python train.py --hidden_size=192 --intermediate_size=384 --hidden_act="tanh_gelu" --positions="learned" --bias="none" --init_std_down=0.00481 --beta1=0.95 --warmup_steps=354 --decay_shape="linear" --batch_tokens=16384 --dataset="wikipedia_en"
Each number is 50 + 12 x the weight over its row's rms, rounded and kept within 0 to 99. Layers, rows and columns count from 0. The size before them is the row's rms in percent of the matrix's.

# layer 7 attention query, 192x192, rms 0.0783, rows 16-19,80-83,144-147, columns 96-191
082:36 49 63 48 53 65 39 52 51 57 45 41 41 67 50 41 62 45 61 32 46 55 76 50 76 28 45 65 61 64 75 45 50 65 47 64 65 39 58 56 54 55 29 64 54 50 80 56 55 32 30 44 35 54 46 58 68 31 46 54 75 47 46 50 30 42 51 66 31 71 47 14 79 51 48 46 51 59 58 38 55 72 42 56 71 52 48 56 52 53 44 53 44 73 40 70
106:66 47 40 58 55 54 53 67 37 61 46 67 42 44 45 55 51 44 60 37 54 40 33 51 58 58 56 30 55 47 55 45 37 52 39 53 36 47 53 29 70 33 63 46 49 54 64 25 44 44 58 47 36 67 60 56 48 48 33 54 61 58 32 57 42 43 42 47 45 51 64 42 46 61 25 35 49 49 49 49 71 41 57 71 33 57 40 24 33 43 54 63 53 32 55 49
083:46 59 45 66 41 64 42 38 33 61 44 54 47 54 49 47 38 51 66 54 44 36 63 55 36 55 21 41 51 47 39 39 51 37 68 79 56 63 35 24 59 39 45 33 42 55 55 56 67 42 49 63 37 45 61 53 12 51 43 55 42 76 29 72 43 47 46 37 27 58 43 67 66 53 48 69 30 31 55 55 20 51 58 48 62 56 46 77 42 45 56 47 60 46 51 53
099:50 57 44 44 55 54 38 61 65 32 33 49 70 61 61 25 53 58 54 62 56 49 67 62 63 58 38 40 52 50 36 54 60 62 34 14 47 33 45 55 52 57 43 55 45 47 44 66 60 27 49 55 62 57 42 43 49 43 41 68 46 76 41 42 56 40 51 55 35 31 43 37 34 65 49 49 53 43 64 30 52 53 63 39 48 47 47 40 47 63 47 38 61 39 42 40
091:47 57 54 64 49 73 41 43 48 52 48 55 46 48 57 50 42 57 45 43 65 29 68 63 33 40 21 53 56 54 67 47 63 52 45 53 52 55 36 66 55 60 39 55 47 64 37 66 45 79 46 25 43 53 67 50 53 50 34 64 45 53 30 52 33 42 48 34 76 54 29 42 71 50 40 65 58 48 78 57 46 56 29 60 30 69 47 49 46 59 45 54 59 40 52 41
099:40 51 36 39 58 56 43 60 58 42 44 46 50 48 43 41 54 62 64 66 38 17 48 55 36 51 53 26 30 23 56 35 53 54 61 67 62 53 56 38 49 73 55 29 41 60 48 61 47 63 53 36 45 57 73 47 42 37 36 34 47 42 46 20 43 51 64 53 48 55 56 51 96 58 49 69 45 53 65 48 56 67 46 66 62 50 49 53 50 35 51 47 53 44 50 42
089:59 60 47 38 51 57 55 53 42 47 55 43 53 58 62 65 61 44 65 62 64 45 51 46 45 37 56 52 62 52 48 58 59 60 62 38 68 65 31 43 32 63 58 35 32 50 51 55 34 72 69 36 54 66 47 42 42 44 51 50 21 46 35 46 68 65 57 62 54 65 62 23 64 56 66 47 57 57 49 52 60 32 54 51 59 25 47 28 60 61 47 55 37 58 46 40
082:34 55 47 50 76 75 58 59 40 29 41 49 20 32 44 22 62 45 53 52 37 71 46 46 21 46 50 53 60 31 28 57 68 49 65 43 47 33 72 46 38 54 58 51 39 51 31 55 53 37 72 63 65 35 45 53 36 63 49 51 41 46 72 63 60 59 41 40 53 52 47 45 33 21 53 50 47 58 52 54 24 31 59 65 46 53 33 31 34 59 65 60 43 50 34 33
103:40 55 20 33 64 37 53 47 42 63 41 74 42 45 51 63 61 37 66 35 55 48 50 57 85 56 40 37 60 50 54 63 36 43 42 58 59 61 55 51 64 54 36 43 73 39 61 42 68 34 62 47 35 68 60 52 54 36 64 55 45 52 46 47 43 80 36 52 53 36 66 68 73 61 60 52 48 53 40 72 64 49 40 91 48 65 47 60 54 48 38 46 46 47 58 51
105:45 50 52 46 45 39 51 49 62 78 40 54 34 60 45 53 69 53 40 53 34 37 55 57 79 56 44 65 41 51 38 48 57 43 85 59 37 67 79 56 45 35 58 42 51 54 54 43 44 45 50 39 68 70 73 54 46 55 40 34 52 54 47 46 66 51 61 39 54 51 69 74 38 67 28 39 57 40 50 45 63 50 52 57 52 67 49 54 44 42 38 59 39 60 65 57
111:40 47 47 56 43 57 47 63 51 49 42 40 35 40 55 58 64 75 32 53 45 68 50 59 46 52 26 50 39 32 61 36 34 49 46 75 29 57 52 66 57 47 59 45 36 58 64 63 51 43 48 51 57 61 41 46 38 54 50 63 35 62 47 49 50 27 62 54 63 64 19 50 39 55 48 52 53 47 58 57 51 46 51 67 47 64 36 39 61 63 51 47 41 42 49 29
101:43 42 53 45 57 64 61 36 46 30 38 30 44 42 33 34 41 57 51 78 73 60 50 44 39 58 47 69 54 53 35 47 59 50 52 40 64 36 37 45 73 70 40 56 26 61 39 27 32 53 78 52 53 35 46 36 58 61 73 52 33 58 46 57 31 52 34 38 60 39 45 41 21 65 45 43 35 58 58 35 43 44 52 43 46 50 48 48 61 42 50 29 36 51 55 37
# layer 7 attention key, 64x192, rms 0.073, rows 16-18, columns 96-191
083:54 38 32 53 24 52 51 53 69 50 32 62 65 42 56 62 53 44 53 55 42 73 35 53 44 56 49 51 54 34 56 48 56 53 71 43 58 55 46 37 50 23 66 51 48 39 57 55 58 68 56 71 61 46 70 54 37 43 39 55 41 48 56 34 48 46 47 53 66 43 60 73 70 67 59 64 61 40 52 65 48 49 58 74 47 63 50 42 39 40 53 53 33 33 36 60
106:52 10 48 50 31 58 55 58 28 71 42 47 91 42 51 50 39 63 59 46 41 70 57 55 39 58 57 69 41 48 50 30 48 42 54 44 40 61 42 80 40 56 59 61 52 45 47 56 65 68 44 58 37 43 24 48 43 57 46 48 49 60 33 43 41 46 38 52 55 39 52 51 53 60 53 54 57 66 45 52 36 67 61 59 25 50 37 43 49 60 26 30 40 65 53 59
085:49 39 44 48 37 55 43 39 59 60 23 34 62 42 61 65 54 61 48 27 57 75 38 45 62 48 30 41 51 41 40 25 40 60 43 60 36 54 63 69 53 49 37 71 62 48 49 59 36 43 37 69 45 48 73 59 67 48 72 50 92 48 49 35 51 57 44 30 42 48 59 50 58 67 44 29 42 43 47 57 49 50 57 50 62 58 39 47 46 39 51 49 49 31 60 54